Each number is 128 + 24 x the weight over its row's rms, rounded and kept within 0 to 255. Layers, rows and columns count from 0. The size above them is the row's rms in percent of the matrix's.

# layer 2 MLP gate, 256x96, rms 0.0984, rows 101-172, columns 0-95
size [104 145 136 121 101 107  99 135  29  53  84 106  84  82 116  63  44  30 148 111 109  55 121 115 128 126 107 116  80  36  86  89  81 100 121 129 166 124  61  38 116  66  88  82  53  49 119 102  92 139  98  74  77  53 104 129  59  87 109 104  66 123 113 136 117  59  67  51 122  64  61 113]
[[ 88 149 141  90 124  97  92 141 112 124 116 143 151 121  87  91 163 135 111 130 122 175 128 140 123 132 128 120  89 142 140 148 109 153 113 141 105 154 129 143 102 157 176 131 121 155 122 107  98 127 108 118 170 102 117 141 175 159 147 153  92 146 135 157 132 140 166 126 110 129 125 127 134 148 129 116 147 166 117 136 121 133 156 149  93 136  72 129  70 109 173 123 106  92  81 138]
 [161 161 131 157 132 144 115 163  95 154 118  85 146 123 164 111 141 174 138 127 114 116 112 125 114 116 118  82 108 113 132 113 129 117 120 157 142 124 121 180 166 166 117 134  83 146 140 150 144 116 101 163 154  83 160 147 112  83 102 137 123  91  98  83 147  89 180 129 139  91 141 110 142 118 149 114 136  99 129  97 137 144 141 138 122 135 118 145 113 146 126 160  92 132 139 162]
 [107  98 127 138 140  97 147 110 119 155 117  86 145  90 102 114 163 136 129 155 161 142 184 123 136 105 171 148 107 107 146 109 137 152 155 165 126  72 124 149 128 135 103 170 134  93 111  95 145 174 147 127 127 134 110 146 141 123  62 156 136 119  98 163 120 126 133 135 172  96 144 129 153 126 100 151 124  98 141 146 112 122 115 118  95 121 100 101 101 120 150 113 135 107 162 110]
 [137 118 137 124 128 150 133 132 126 119 158  97 162  84 166  99 169 126  93 112 106  95 128 151 136  90 126 128 120 101 183 168 101 140 147 144 139 109  83 107 162 131 139  90 112  72 137 153 126 128 125 118 103 153 152 108 126 150 160 121 148 121 157 117 111 178 136 151 146 137 156 106 139 116 109 124 129 143 122 161 107  94 106 162 130  82 106 143 119 126  80 150 150 168 111 127]
 [117 137 129 156 153 118 160 131  86 155  99 136 145 139 116 138 109 120 106 147 139 103 133  96 130 115  82 139 112 124 141 110 113 104 121 107 189 119 114 135 148 106 109  85 169 129 161 116 165 109 111 138 128 162 175 100 106 120 140 127 117 118 162 169 135 122 118 122 168 105 193 104 131 101 121  97 145 125 100 120 156 152 151 140 156 114 187  98 118  98 122 101 108 156 105 131]
 [148  96 113 108 171 111 141 148  93 118 125 149  79  97 131 120 110 116 158 133 114 123 106 150 116 123 107 120 135 121 143 180 139 131 145 137 157 132 195 132 152 153 108 145 168 119 149 107 119 167  94 144  94 139 107 123 107 141 109 146 117 159 146 128 119 140 121 115 125 140 168 113 136 107  89 151 142 139 150  91  79 125 113 175 116 108 110 155 109 102  78  81 120 170 119 125]
 [128  95 136 119 148 129  97 111 135  92 163 165 136 120 124 150 169 121 119 140 167 110 121 109 122 135 130 124 123 117  86 117 156 143 155  89 102 112 114 146 108  89 133 187 130 115 102 105 122 116 123 114 120 129 134 115 146 171 146 109 147 113 131 184 107 135 180 133 124 143 112 153 145 129  96 134 111 106  72 178  95 130 123 114 167 138 127 164 154 113  87 168 119  82 122 134]
 [ 96 102 145 124 133 154  82 116 123 143 104 151  93 114 138 143 118 139  93 167 133 168 130 126 100 136 148 117 115 122 119 123 154 117 159 135 119  95 123 131  95  96 126 134 155 141 146  84 121 152 160 124 111 148 100 167 150 115 142 124  94 130 109 118  92 122 155 139  68 133 132 159 149 132 132  92  98 148  92 144 114 128 158  90 154 171 157 183 124 123 131 194 132 108 142 131]
 [118 157 101 117 100 106 138 134 123 157 128 133 108 128 150 150 111 107 150 167 134 122 150  89 113 126 100 137 126 127 161 134 120 114 148 102 117 144 151 146 150 175 102 119 108 107  91 177 162 120 124 135  84 168 104 137 126  80 144 128 136 113 127 105 164 143 127 118 180 117 148 124 118 144 118  92 149 110 123  99 124 149 104 143 186 166 116 116 112 185 129 141 154  80  87 113]
 [130 138 137 139 142 104 127 100 147 136 114 142  82 103 131 185  95 113 164  94 146 123 110 132 142  99  89 178  99 121 134 125 122 128 107 130 157 150 164 137 140 112  91 142 136 117 176 162 148 160 117 115 144  98 108  94 111 119 130 128 109 143 142 119 150 126 118  62 120 118  95 152 126 118  99 137 120 120 137 135 130 163 163 145 136 108 134 134 101 146 134  54 127 151 170 168]
 [127 158  90 157 103 162 106 114 147 153 134 140 148 132 132 181 159 166 142 106 116 157 169 108 169 105 115 126 112 127  89 132 153 123 104 127  99 176 126 117 142 117 132 115 111  93  99 132 137 136 143 124 167 146 110 125 136 151 107  99 125 109 101 124 155  92 130 154 137 106  81 143  85 117 165 121 119 147 104 105 161 106  99  92 174 131 131 107 118 155 108 168 143 118 169 113]
 [127  85 137 109  86 146 137 117 169 164 159 120 114 162 118 169 133 156 117 147 166 129 121  90 108 139 110  98 160  96 109 137  83 150 150 114 153 153 158 132 136 137 153 105 142 130 152 141  84 155 118  93 123 143 129 132 111 160 144 145 167 167 128 126 139 118 189  98 127 136 146 114 131 124 123 112 110 132 163  84  57 126 110 127 125 127 126 155 119 121 122 144 131 169 116  99]
 [128 144 116 126  88 147 103 137 111 156 148 151 159 114 125 141 165 124 114 131 154 139 140 135 108 110 152  96 132 152 117 101 139 126 136 129 147 128 129 127  95 119 152 147  79 118 151  96  97  92 113  97 145 169  88 150 140 163 102 125 100 112 113 108 121  87 182  93 131 156  94 123 100 108 172 143 147 163  98 121 118 110 178 105 136 116  84 122 128 156 146 146 127 169 175 131]
 [128 155 121 137 145  91 150 110 128 105 129 148 119 123 176 106 122 164  83  71 122 135  84 145 112 152 130  86 130 142 157 122 173 151 140 157 120 138 134 124 105 155 100 103 124 155 153 110  75 100  98 122 107 154  98 168 139 125 108 143 154 101 150 107 121 113 120 107 110 180 153 157 157 106 166 133 119 165 155 114 103 109 117 146 119 130 129 147 124 109 140 144 164 146 124  88]
 [108 138 175  88 116 112 140 126 119 123  75 139 156 134 133 145 104 149 119 134 149  81 123 147 119 117 151 114 125 142 124 134  90 132 145 164 133 109 133 111 134 147 140 125 112 140 123 149 169 202  96 123 127 111 149 168  83 110 130 148  84 120 134 119 122 130 133  91 135 146 187 101 132  94 140 152 115 171 131  93 149 157 119 159 128 177 125 111 117  84  98 144  99 128 128 142]
 [107 147 115  99 165 119 172  95 118 122 140 105 109 180 134 100 175 110 120 140  94 109 110 137  99 119  81  91 147 128 152 129 161 131 157 191 158 138  97 122 133 129 112 139 127 137 131  88 115  82  92 116 110 123 158 105 122 154 108 125 121  92 142 146 126 152 141 111 112 187 133 142 167 138 122 118  95 119 130 150 131  92 156 119 106 115 159 163 123 138 133 125  97 160 147 126]
 [134 144 134 137 140 119 133  99 134 126 152 136 100 147 131 119  90 104 124 170 118 127 101  70 132 147 113 146 130 134 129 166 162 101 103 102 132 115 135 133  81 134  58 123 168 155 140 121 117 122 121  99 134 185  91 132 135 132 126 130 121 130 122 133 123 124 161  91 145 156 121 151  89  91 145  95 100 147 134 133 115 129  84  92 163 111 138 112 161 173 104 114 178 162 136 132]
 [105 107 166 163  91 175 110 114 182 129 122 148 143  81 147 152 138 129 101  89 118 129 138 133 156 121 117 116 120  87  67 109 122 145 126 105 140 110 151 168 160  83 140 124 128 144  98 121 150 119 108 127 113 135 140 148 112 139  90 108 111 106 155 130 146 112 104 142 176 107 127 122 131 109  92 134 104 136 101 131 112 158 128 118 196 119 131 140 134 137 148 116 122 159 180 142]
 [121  81 119 107 117 100 139 159 152 171  82 101 149 169 133 140 148 125  97 136 170 111 138 117 111 134 124  97 133 145 113  77 105 135 149 131 162 114 162 102 109 138 130  75 147 138 151  93 123 154 131 124  99 117 129 110 114 117 139 163 130 155 162 173 176 143 156  97 131 138 187 148 104 133 141 115 153  84 156 140 118  96 117 142 111 111 128 117 113  93 113 122 114 132 125 152]
 [ 89 138  99 115 133 160 128 113 144 107 102 100 121  95 159 118  78 123 147 103 134 137 105 118 113 173 137 122  87 110 156 119 142 119 108 127 128 118 111 132 119 145 147 150 138 165 170 188 124 147 127 150 144 101 145 135 142 135 150 155 154 158  69 125 131 121 133 111 110 154 106 121 136 151 109 160  74 112 170 135 120 124 139 109  93 121 123 110 145 143 171 129  60 140 140 164]
 [137 106 149 100 153 108 122 108 136 110 130 179 130 110 105 132 127  96 138 174 172 125 109 111 105 138  92 152 172 150  82 152 154 122 136 103 113  68 105 129 101 103 123 136 165 155 148 125 105 104 129 125 135 182  88 117 134 122 122 137 109 114 161 132 106 125  99 111 144 157 110 170 145 140 157 134 115 140 108 141 110 159 112 152 119 112 146 139 125 153 121  97 162 105 184  99]
 [115 107 133 141 121 118  97 137 163 105 130 140 124 137  98 154 158 139 143  98 110 114 111 113 132  81 142 131 146  94  94 141 147  97 109 100 156 133 126 123  89  89 126 118 137 106 127  86 159 142 147  87 172 149 158 143 152 163 142 111 112  83  95 143 125 116 160 117 138 144 113 134  83 124 111 144  95 171 120 135 145 177 115 169 138 135 109 195 115 134 112 137 135 119 154  87]
 [117  84 158 112 142 112 155 126 108 104 114 114 131 112 148 154 174 111 108 156  91  91  97 120 106 151 133 118 121 159 115 127 137 140 178 135 141 116 116 124 149 118 151 125 145  88 142 107 105 134 118 153  96 128 169 104 130 121 140 159 107 149 140 141 155 152 163 142 136 136 203 133 110 143  91 148 185  81 120 162 123  81 104 114 147 122 126 112 132  92 139 122 128 170 122 142]
 [119 133 130 129 148 109 133 131 146 165 103 146 122 147 118 151  88  92 100 102 171 110 115 106 150 105 119 143 122 142 159 132 139 128 126 101 155 118 140 195 141 153  66 119 122 117 125 125 123 133 143 124 104 142 100 120 116 106 168 133  93 125 153 184  92 142 139  81  98 102 134 161 103 124 148  98 117 109 115 146 115 157 139 110 133  82 148 142 139 117 154  59 131 111 137 159]
 [128 166 130 105 104  95 112 112 171 141 127  93 124 155 139 135 145 171  83 127 145 173 100 148 115 120  81 140 161 140 166 171 116 160 113 111 111 147 115 127 148 147 141 134 170 124 157 129 137 118  91 136 143 176 148 121 122 161 120 133  97 115 134 128 161 119 108 118 131 139  90 143 125 131 112 161 100 162 131 136 161 136  90 131 132 131  87 153  74 123 104 144 106  88 117  90]
 [122 125 145 152 153 151 167 151 137 124 133 108 155 113 167 121 125 113 121 133 128 123 157 117 172 135 139  54 137 130  99 102 136 115  93 150 157 147  96 129 106 145 122  95 135 124 113 178  93 125 136 114 112  92 117 184  86 133 140 133 103  78  64 118 115 119 151 131 118 101 160 140 141 128 151 138 113  93 124 166 125 116 125 152 134  94 100 166 149 144 130 160 116 118 153 125]
 [145 126  65  93 106 172 157 102  72 111 147 155 111 145 100  92 141 163 123  92 100 116 155 133 107 176  94 106 161 125 103 162 141 118 142 124 136 164 102 132 137 143 110 122 112 108 115 114  96 133 151 148 111 126 160 130 110  99 117 156 104  89 173 108 144 124 111 130 155 133 143 135 113 153  99 134 134 110 142 146  98 141 176 166 148 136 140 113 129 166 132 119 132  93 147 138]
 [148 127 105  99 132 154 103  89 126 121 146 109 157 131  80 102 132 116 131  97 153  94 123 175 133 104 182 132 150 106 140 127 108 115 147 114 167 139 150 112 148 120 131 118 124  84 105 123 133 126 125 172  65 134 110 120 138 121 165 124 123 115 120 166 128 170 102 159 134 148 116 103 114  85  76  93 151 147 136 152 126 139  95 157 154 127 120 120 103 121 123 136 173 143 130 175]
 [ 89 157 140 162 153 127 147 160 149 149 130 127 112 121 123 112 136 103 165 126 145 137 133 125 120 155 138 144 106 134 102  84 147 131  97 138 114 143 168 138  98  69 114  83 165 121 123 155 132 136 120 101 103 139 116  68 104 111 122 116 113 138 148 116 127 140 138 144 112  46 102 113 161  91 107 123 134 126 131 170 120 172 132 147 177 106 102 121 115 155 107 161 112 129 135 134]
 [141 113 153 161 111 157  78 132 139 104 138 148  98  53 169 155 165 123 120 149 129 136 144 131 139 134 124 140 125 112  81 141 166  86 140 109 141 122 131 112 146 154  71 135 152 105 145  93 114 129 142  98 173 126 126 149  98  99 137 100 138 104  91 126 142 111 129 100 138 126 128 124 122  94 152 146 133 144 147 186 151 117 122 121 136  86  94 133  96 147 146 112 144 158 129 108]
 [112 145 152 185 128 143 105 105 104 156 135 127  85 147 131 124 134 142 134 170 110 130 125 101  82 144 167 138 111 133 129 129 145 139 153 130 103 131 111  98  94  88 111 121 164 174 137  97 141  78 100 118 168 143 129 155 173 143  85 111 132 111 120 131 125 105 111 201 122 112 132 103 124 145 114 140 122 110 114 158 152 126 105 150 149 160 158  90 126 112 142 138  97 108 108 112]
 [135 122 161  92 113 138 112 111 164  83 102 137 116 147 150 134 104 151 143 162 112 124 126 150 107 163 134 117 100 130 146 145 124 137  85 100  99 143 134 135 132 172 163 156 104 172 122 149 100 146 138  79 120  83 137 150 139 139 137 127 154 140 113  95 156 129 141  83 146 114  99 146 138 111 140 154 121 113 156 139 146 101 124 132 114 122 161 189 127  71 159 117 138 111 115  74]
 [157 153 108 132 149  81 141 108 104 120 130 122 139  72 174 118 142 118 105 144 128 141 121 193 111 118 130  90 146 120 155 103 127 132  87 162 154 145 100 135 119 123 103 149 102 140 123 122 118 139 111 131  89 135 145 115 127 115 151 143 144 132  74 146 122 120 131 108 173  83 137 160 131 175 107 115 103 114 126 155 131 150 126 141 152 139 111 197 103 113 149 170 110 134  91 132]
 [132 101 122 121 139 124 156 113  85 156 146 110 100 115 105  87 116 104 110 112 112 124 151 140 110 155 128 192 147  97 176 167 122 145 125 125 146 115 101  87 132 129 129 103 154 130 173 136  76 134 147 179 120 153 129 119 122 128 119 127 132 132 136 148 138 122 136 202 115 135 121 129 114 124 137 101 147 107 172 135 116 106 154 132 116 102  91 108  85 180 151  93 112 149 138 125]
 [ 89 131 109 129 139 149 104  93 124 168 105 161 152  96 108 127 116 123  91 108 176 135 127 133 108 149 137 140 173 151 128 115 116 109 133  89 122  67 118 135 119 113 134 123 153 104 113 144 130 149 141 109 114 190 117 168 110 125 169 102 186 116 168 111 108 132 123 150 158  88 125 143 121 148 152 104 111 162 134 124 152 110 144  99 178 137 131  85 127 129 118 111 105 154 142 124]
 [140 157 111  96  50 167  95 155 139 147 102 111 137  97 129 103 138 171 149 119 100 141  95 126 129 134 175 130 128  81 113 120 123 130 134  96 145  84 161 128 162 162 134 120  80 115 121 146 135 122 140 152 124 116 157 161 105 128 129 105 158 132 123 144  82 126 134 135  90 111 145 168 117 118 156 117 117 165 102 127 130 105 122 149 125 138 135  91 127 178 135 132  92 156 129 131]
 [ 75 123  84 157 131 108  99  89 147 141 116 158 134 114  95 120 141 139 132 156 134 150  96 151 111  73 142 100  86 146 145 111 139 104 112 119 115 105 147 138 104 120 138 111 127 126 114 134 109 126 154  98 163 125 134  83 162 140 154 113 149 157 101 166 149 113 155 130 144 118  98 144 115 142 122 105  99 131 107 157 148 199 139 155 120 145 166 137 130 145 155 149  84 116  87 136]
 [114 135  91 132 104 160 113 141 120 106  56 170 129 129  97 124 109 126 124 138  71 128 141 103 145 151 131 158  97 148 120 141 142 140 133 173 112 113 110  89 150 177 163 136 138 114 127 132 107 118 134 128 109 102 119 142 134 134 134 185 120 123  78 155 177 120 154 105 149 155  75 116 137 159 141 124  98  97 139 135 160 127 128 140 130  78 130 128 152 131 143  99 139 137 115 159]
 [134 125  84 116 142 157 106 138 101 143 154 128 175 106 130  85 132 166 136 139 152 111 139 157 140 122 148 100 107 109 122 111 146 106 101 115 142  84 157 135 124 122 158 148 174 106  79 175  79 161 161 165 123  88 170 111 122 116 177 114 131 113  86 122 117 130 147 140 118 112 116 133 107 110 153 110 117 109 131 161 117 140 111 112  87 139 123 113 150 117 150 160  92 100 129 136]
 [136 115 160 147 117 130 124  99 159 107 147 155  91 177 138 125 125 113 102 149 148 116 137 103 111 118 116 110 172 128 104 115 105 149 124 114 157 163 173 120 142 128  95 126 145 145 120 113 129 139 142 143  81 141  93 104 102 134 125 135  98 138 164 162 137 152 111 140 144 156 149 131 143  76  83 114 159 143 137 133 105 163  61  86 134 132 155 171 151 140  88 129 142 145 158 110]
 [ 89 103 122  77 130 132 133 157 146 180  88 152  99 136 134 124 105 117 126 132 148 110 162 124 141  99 128 137 131 117  87 106 132 126 144 117 114 136 145 122 101 156 178 131 130 147 116 119 134 152 130 123 124 149 197  90 149 163 109 130 181 141 133 159 131 116 130 106  97 141 149 113 131 158  98 112  84  80 110 127 128 150 131 142 108 145 107  88 118 106 123 177  92 135 163 152]
 [139 124 128 122 115 116 125 174 143 118 135 122  94 142 102 123 139 107 139 113 119 133 125 130  96 138 109  74 137 133 172 109 147 171  81 175 146 125 133 120 168 129 125 146 104 147 144 123 130 131 102 139 114 138 150 138 127  96 156 120 129 141 164 133 114 184 168  72  69 120 134 120 121 129 106 129 177 140 169 139 136  90 130 134 133  98 149  86  87 126 172  90 121 112 131 101]
 [116 132 119 149 158 129 141 109 142 114 105 134  94 115 131  67 130 159 158  99 112 116  74 110  88 148 153 120 136 107 140 143 142 141 148 130 110  74 154 124 132 119 114 122 149 139 121 103 105 143 155 121 103 144 131 124 157 124 109 126 164 179  88 141 108 114 107 115 125 140 139 144 136 108 163 127 136 156 149 141 117 167  80 102  90 140 167 147 186 157 115 133 127 118  69 157]
 [146 127 162 139 140 121 139 103 140  94 141 126 111 172 142 133 116 178  89 141 125 137  92 123 116 161  98 124 110 109 122 150 115 185 114 157 135 144 157 113 101 124 104  88 127 174 134  95 139  66 110 154 150 120 115 166 146 115 127 118 100 109 154 127 128 123  87 127 100 131 134 146 135 124 190 148 128 144 116 123 136 116 117 115 181 125 196  98 133 120 125 140 131 127 121  88]
 [108 106 141 109 165 114 126 148 129 136 107  91 117 171 124 107 117 112 144 114 164 104 116  75  89 105 139 166 170 123 133 140 129 134 125 100 129 135 155  99  98 123 103 108 103  99 113 110 138 142 131 101 117 142 117 141 115  66 142 115  95 161 180 178 118 156  99 109 135 143 167 134 129  96 121 127 195 163 125 129 133 132 119 116 136 108 128 138 170 130 141 129 155 157 128  88]
 [143 104 124 142  87  95 183 169 136 136  95 112  92 148 103 181 101 113  88 133 110 110 171 140 102 135 142 103 140 110 136 143 113 107 135  98 171 140 154 115 105 142 136 136 136 161 137 104 146 185 161 156 150 124 121  80 139 130 117 118 112 111  91 112 126 100 169  99 106 131 143 137  93 132 139 113 119 145 167 134 137 122 130 154 157 137 101 111 135 125 137  77 140 115  95 126]
 [101 119 136 139 120 177 158 108 139 122 126 117  93 163 119 105 116  97 145 124 126 118  81 130 120 156 171  84 119 131 121 176 111 162 145  93 131 146 154 127 117 105 116 148 126 157 125 113 108 161 150 170 141 139 108 150  99 136 171 133 103 145 153 131 102 134 158 123 113 159  95 146 139 142 115 178 124 146 164 146 125  93  80  89 161 117 125 105 136 113 123 159  78 152 144 105]
 [ 90 142 129 122 142 110 155 105 122 144  93  62 152  88 123 123 120  84 117 141 144 141 111  91 129 115 126 205 119 138 111 141 172 123 133 122 153 127 154 110 138 151 118 141 126 143  74 114 135 185 120  91  99 130 106 157 145 108 114 125 114  71 155 134 147 126 149 136 113 152 129 164 110 164 126 122 149 147 123 148 115 111 122 133 128 141 161 110 173 118 108  88 114 113 129 144]
 [149 153 137 108  83 137 146 163 128 127 109 148 120 118 112 134 145 125  69 162 141 138 148 143 122 127 119 153 103 165 129  78 130 117 114 164  97 112 129 111  79 157 148 129 161 165 116 112 126 169 154 120 141 105 154 144 152 137 133 179 140 125  86  97 119 114 146 123 124 115 129 114 146 168 135 145  99  98 138 141 121 141 154 107 121 159 109 122 164 111  78 120  71 111 158 165]
 [139 140  89 121 149 142 116 139 129 137 116 156 142 130 163 135 128 155 178 151 131 110 100 179 179 144 118  89  85  97 122  92 129  77 125 142 161 121 124 129 135 161 144  98 136 138 138 136 166 113 103  88 155 140 154 103 126 131 150 125 127  95  84 137 174  90 107 136 120 117 140 170  98 129 148 110 140 112 149 119 147 102 105 126 107 141  93 120 120 134 159 129  79 150  86 125]
 [120 142 169 121 141 122 143 121 124 154 167 136 122 126 113 120 114 124 115 130 118 124 107  75 101  86 120 148 187 102 136 121 152 144 148 114 146 130 129 141 164 105 103 121 149 102  97 111  92 121 129 119 114 173 128 133  94 122 139 141  77  73 161 172 122 131  83 151 138 162 176 132 151  94 130  90 150 119 106 154  95 167 114 126  99 114 159 144 154 141 119 139 128 163 124 143]
 [157 125 130 126 107 120 110  97 144 131  90 130  72 129 132 156 159 141 164 148 110 149 141  79 172 143 147  90 117 119 102 126 116 140  91 121 154 144 148 160 161 107 165 120 178 113 139 118 132 144 160 149 104 152 125 107 134 146 147 116 136 145 133 141 117 148 178 100 129  99 142 123 155 134 102  65 113 109 104 133 115  86  95  97 138 122  98 135 117 151 110 185 132 111 126 117]
 [113  84 152 128 114 110 163 141 141 114 131 136 144 151 138 212  98 136  88 126 149 125 120 101 111 150 101 115 127 203 100 108 152 168 108 152  94 162 165  98 128 137 162 146 113 115  99  95 106 123 146  93 121 129 108 164  90 121 133 119 130 131 149 118 161 106 117 130 132 129 122 154 154  93 103 172 116 136 172 111 138 103 102 125 143 141 120 113 142 122 107 122 143 130 134 123]
 [106 152 134 128 182 159 162 128 146  99 144 152 132 135 145 103 131 114 100  82 118 175 129 100  99 118 111 100 152 151 130 125 153 103 121 108 117 137 132 126 113  86  85 131 129 106  86 157 127 134 155  60 158 151 134 138  78  79 119 114 157 111 111  91 133 104 137 121 126 148 114 151 127 116 146 127 138 118 126 152 134 117 115 145 126 132 184 158 150 123 172 111 142 168 152 111]
 [103 139 152 100 128 143 175 121  91 134 117  74 158 146 156 132 170 147  88 117 105 164 127 137 118 101 102  99 126 118 147 134 109 111 127 157 109 164 144 107 129 147 174 134  99 132 125 141 143 134 159 121 115 116 115  79 135 135 118 131 116 113 104  93 145 133 133 146  72 114 138 143 146 119 148 155 135 120 148 128 134  90 107 130 111 140 138  84 168 124 177 176 106 157 180 153]
 [127 117 123  90  87 122 118 141 118 132 136 148 113 135  77 138 153 104 115 124 107 122 115 121  92 136 151 134 152 104 137 117 124 167 118 167 105 113 145  66 109 148 127 137 123 110 170  98 119 162 159 155 137 165 133 159 128 125 146 123 119 137 140 180 122  93 144 143 169 159 165 106 102 154 128 118 102 155 108 177  87 138 141 114 165  99  84 127  97 163 123 141 149 129 130  93]
 [142 153 157 167  87 122 118 106 163 143 150 113 165 113  97 113 113 152 148 127 119 156 151 153 115 145 125 115 112 143 139 130 144 152 125 174 142 114 100 138 123 149 172 126 122 180 136 114 148 110 116  83 202 133 121 138 143 150 102 124 154 126  77 109 113 148 132 178 143 132 119 138 103 141 111 137 100 127 128 122 169 100 140  87  93 122 137 125 150  97 104 103  71 131 116 130]
 [169 111 133 137 103 147 104 137 113 149 124 176  96 153 143 158 134 149 144 146 142 125 149 114 121 130 124 111 138 108  94  99 102  97  99 130 138 139 167 146 116  93  91 115 148 111 141 128 164 164 160 134 118 130 116 132  94 108 107  90 145 163 115 107 111 139  99 151 157 128  92 123 101  77 131  75 140 172 136 100 126 199 125  99 135 131  93 131 140 154 124 139 129 170 146 133]
 [143 116 130 107 140 116 119 124 161 135 116 191 135 142 108 181 147 153  92 116 138 133 141 124  95 172 125 118 135 174 119 150 152 146 172 124 142 138 101  87 144 106 107  83 102  91 144  80 141 131 140 108 146 110 161 133 143 118 128 107 117 114 136  92 146 108 150 123 140 136  85 159  91 164 132 164  79 108 133 124 126 121 105 152 126 152 113 111 123  85 107 132 120 109 101  87]
 [127 137 142 140  90 110 142 153 123 128 133 128 120 141 138  90  95 124 161 133 142 126  88 100 106 122 136 111 134 130 110 115 118 136 126  63 165  87 104 101 116 140 127  80 152 145 111 107 167 120 122 120 123 118 106 190 124  99 134 128  92 129 165 134 128 142 154 127 108 184 123 130 164 155 179 166 121 144 106 126  98 124 128 156 142 170  77 143 138 148 130 105 157 157 111  99]
 [108 137 137 125 119  92 136 121 129 143  69  60 129 105 121 113 165 161 134 160 108 123 127 133 142 111 119 187 106  97 126  86 153 183 140 104 135 139 106  73 146 146 151 122 138 134  79 151 147 180 115  99 107 102 166 146 146 135 107 122 128  97 130  93 150 142 144 150 107 128 138 163 139 145 125 141 105 106  88 145 143 124 135 148 117 132  96 100 145 115 139 117 119 132 150 119]
 [148 140 111 157 119 146  99 162 163 163 111 138 129 158 119 155  91 138 116 131  58 140 114 115 131  94 123 116 106 152 128 135 147 120 131 154 140 127 126 136 164 131  80  81 101 143 100  65 143 119 108  94 142 131  96 162 164  97 128 120 131  83 156 119 130 110 142 141 136 104 118 143 142 125 125 124  94 112 119 120 174 122 163 168 131 125 142 169  88 121 165 100 147 116 142 122]
 [123 131 102 147 122 134 147 111 134 138 123 104 104 106 123 161  74 108 106 154 115 105  95 122 151 131 118 161 156 132  96 128 151  90 126 125 151 156 175 147 118 152 117 120  80 123 138 141 141 190 163 118 145 104 113 130 159  95 120 117 137 147 126 121 181  94 165  85  99 158 118 154  69 150 119 109 107 104 185 146 117 137 110 132 132 111 156 125 104 131 142 109 144 125 120 145]
 [162 126 105 133 155 159 108 106 178 136 120 123 101 100 120 164 123 126 121  96 167  80 122 119 133 137 140 144  77 175 121 127 111 105 180 162 146  96 136 131 122 132 147 140  96 112 196 150  81 167 150 138 113  94 122 140 123 128 129 107 131 113 154 119 120 149 128  82 158 176 107 119 115 130 152 121 132 133 127 142  93 144 108 119 143 108 146 143 150 123 124 133  96  94  92 121]
 [154  87 148 123 119 116 124 121 173 151 123 138 131 137 124 115  90 125 134 188 100 101 127 101 106 176 143 134 106 132 126 142 144 116 130 141 134 136 147 108 133 101 127 128 154 107 160  86  86 129 127 128 132 149  93 156 154 158 161 122 124 140 116 144 115 143 126 137 182 152 146 138  91 100 152 105 140 128 147 122 120 150 106  99 123 116 156 121 173  48  90 108 176 132 109 108]
 [112 101 118  77 127 139 129  98 109 170  98 103 161 155  69 118  70 105 138 138 147 115 122 112 148 170 157 102 103 143 128 104 104 120 115 135 129  91 173 118 112 155 115 129 103 129 100 109 123 148 125 160  94 112 125 125 137 140 166 153 162 157 138 138 134 110 118 112 155 117 139 143 106 148  98  83 134 122 157 137 120 100 158 168 171 113 127 113 130 153 103 126 125  94 129 174]
 [ 72 116 140 158 167 188 141  96 139 112 163 160 117 161 134 139 151 124  92 167 139 152 108 108 114 136  99 116 106 171 113 113 154 135 122 114 138 130 125 155  73 103 102 170 123 116 120  93 110 115 130 140 127 148 128 127  76 123 128 107 145 118 151 129 124 122 131 107 139 126  87 130 139  91 130  87 131 151 110 181 171 128 126 117 157 125 150 141 153 141  97 142 130 104 171 113]
 [155 151 154 128 173 106 147 114 156 114 140 118 122 151 135 122 160 116  85 120 145  98 103  98 122 139 109 146 124 108 116 126 187 137 126 100 151 116  91 144  71  95  92 135 148 144 155 111 120 116 147  93  95 103 138 155  84 110 166 121  92 113 123 142 143 148 115  92 121 150 115 176 104  84 125 117 152 133 123 125  81 153 116 118 124 107 135 134 129 126 137  73 161 145 139  97]
 [146 126 128 157  88 127 153 151 152 130 136 120 113 116 133 179 132 131 114 106 103  99 138 146 145 127 124 104 139  94  53 123 138 136  82 112 103 127 146 109 122 125 115 128 150 147  92 129 163 146 142  99 192 126 112 184  91 136  98  76 135 151  97 113 153 123 137 153 186 132 117 114 114 101 148 149 125 141 103 147 179 152 133 130 130 123 114 112 117 153  95 120 129 116 126 106]
 [146  91 110 145 127 104 118 131 122 109  82 117  78 127 106 141 118 141 134 150  96 133 148 142  72 186 125 117 152 115 103 121 114 125 118 125 133 157 182 146 150 111 124  94 185 150 147 131 120 174 158 138 136 150 106 125 164 116 121 152 138 138 137 117 126 118 180  90 152 163 138  97 116 134 123  98 126 118 136 138  88 126 159 103  75 134 106 136 140 108 137 140 172 152 106 132]
 [132 171 115  86 123 132 130  95 168 111 122 129 156 129 131 162 158 110 118 133 137 150 120 145 163 109 143 138 128 136  94  96 103 168 135 132 109 118 107 150  50 139  87 109 142 110 134 139 114 119 146 100 148 131  86 146 111 145 133 102 153 147 151 151  92 123 166  86 135 120 133 127 134 128 129 133  93 131  94 165 132  71 105 115 174 133 110 151 155 126 123 127 181 136  96 138]
 [146 114  90 143 138 125 104 140 172 117 161 142 108 109  85 131 134 151 148 169 100 113 147 140 136 154 117  97 164 110  84 129 162 119  87 132 113 129 106 162 146 125 118 172 133 108 134  97 136 116 111  96 125 131 119 126 118 134 133 135 140  95 103 103 125 160 131  92 127 191  98 121 114 121 173  73 140 130 137 110 151 153 121 139 128 142 175 162 118 113  91  81 140 102 158 151]]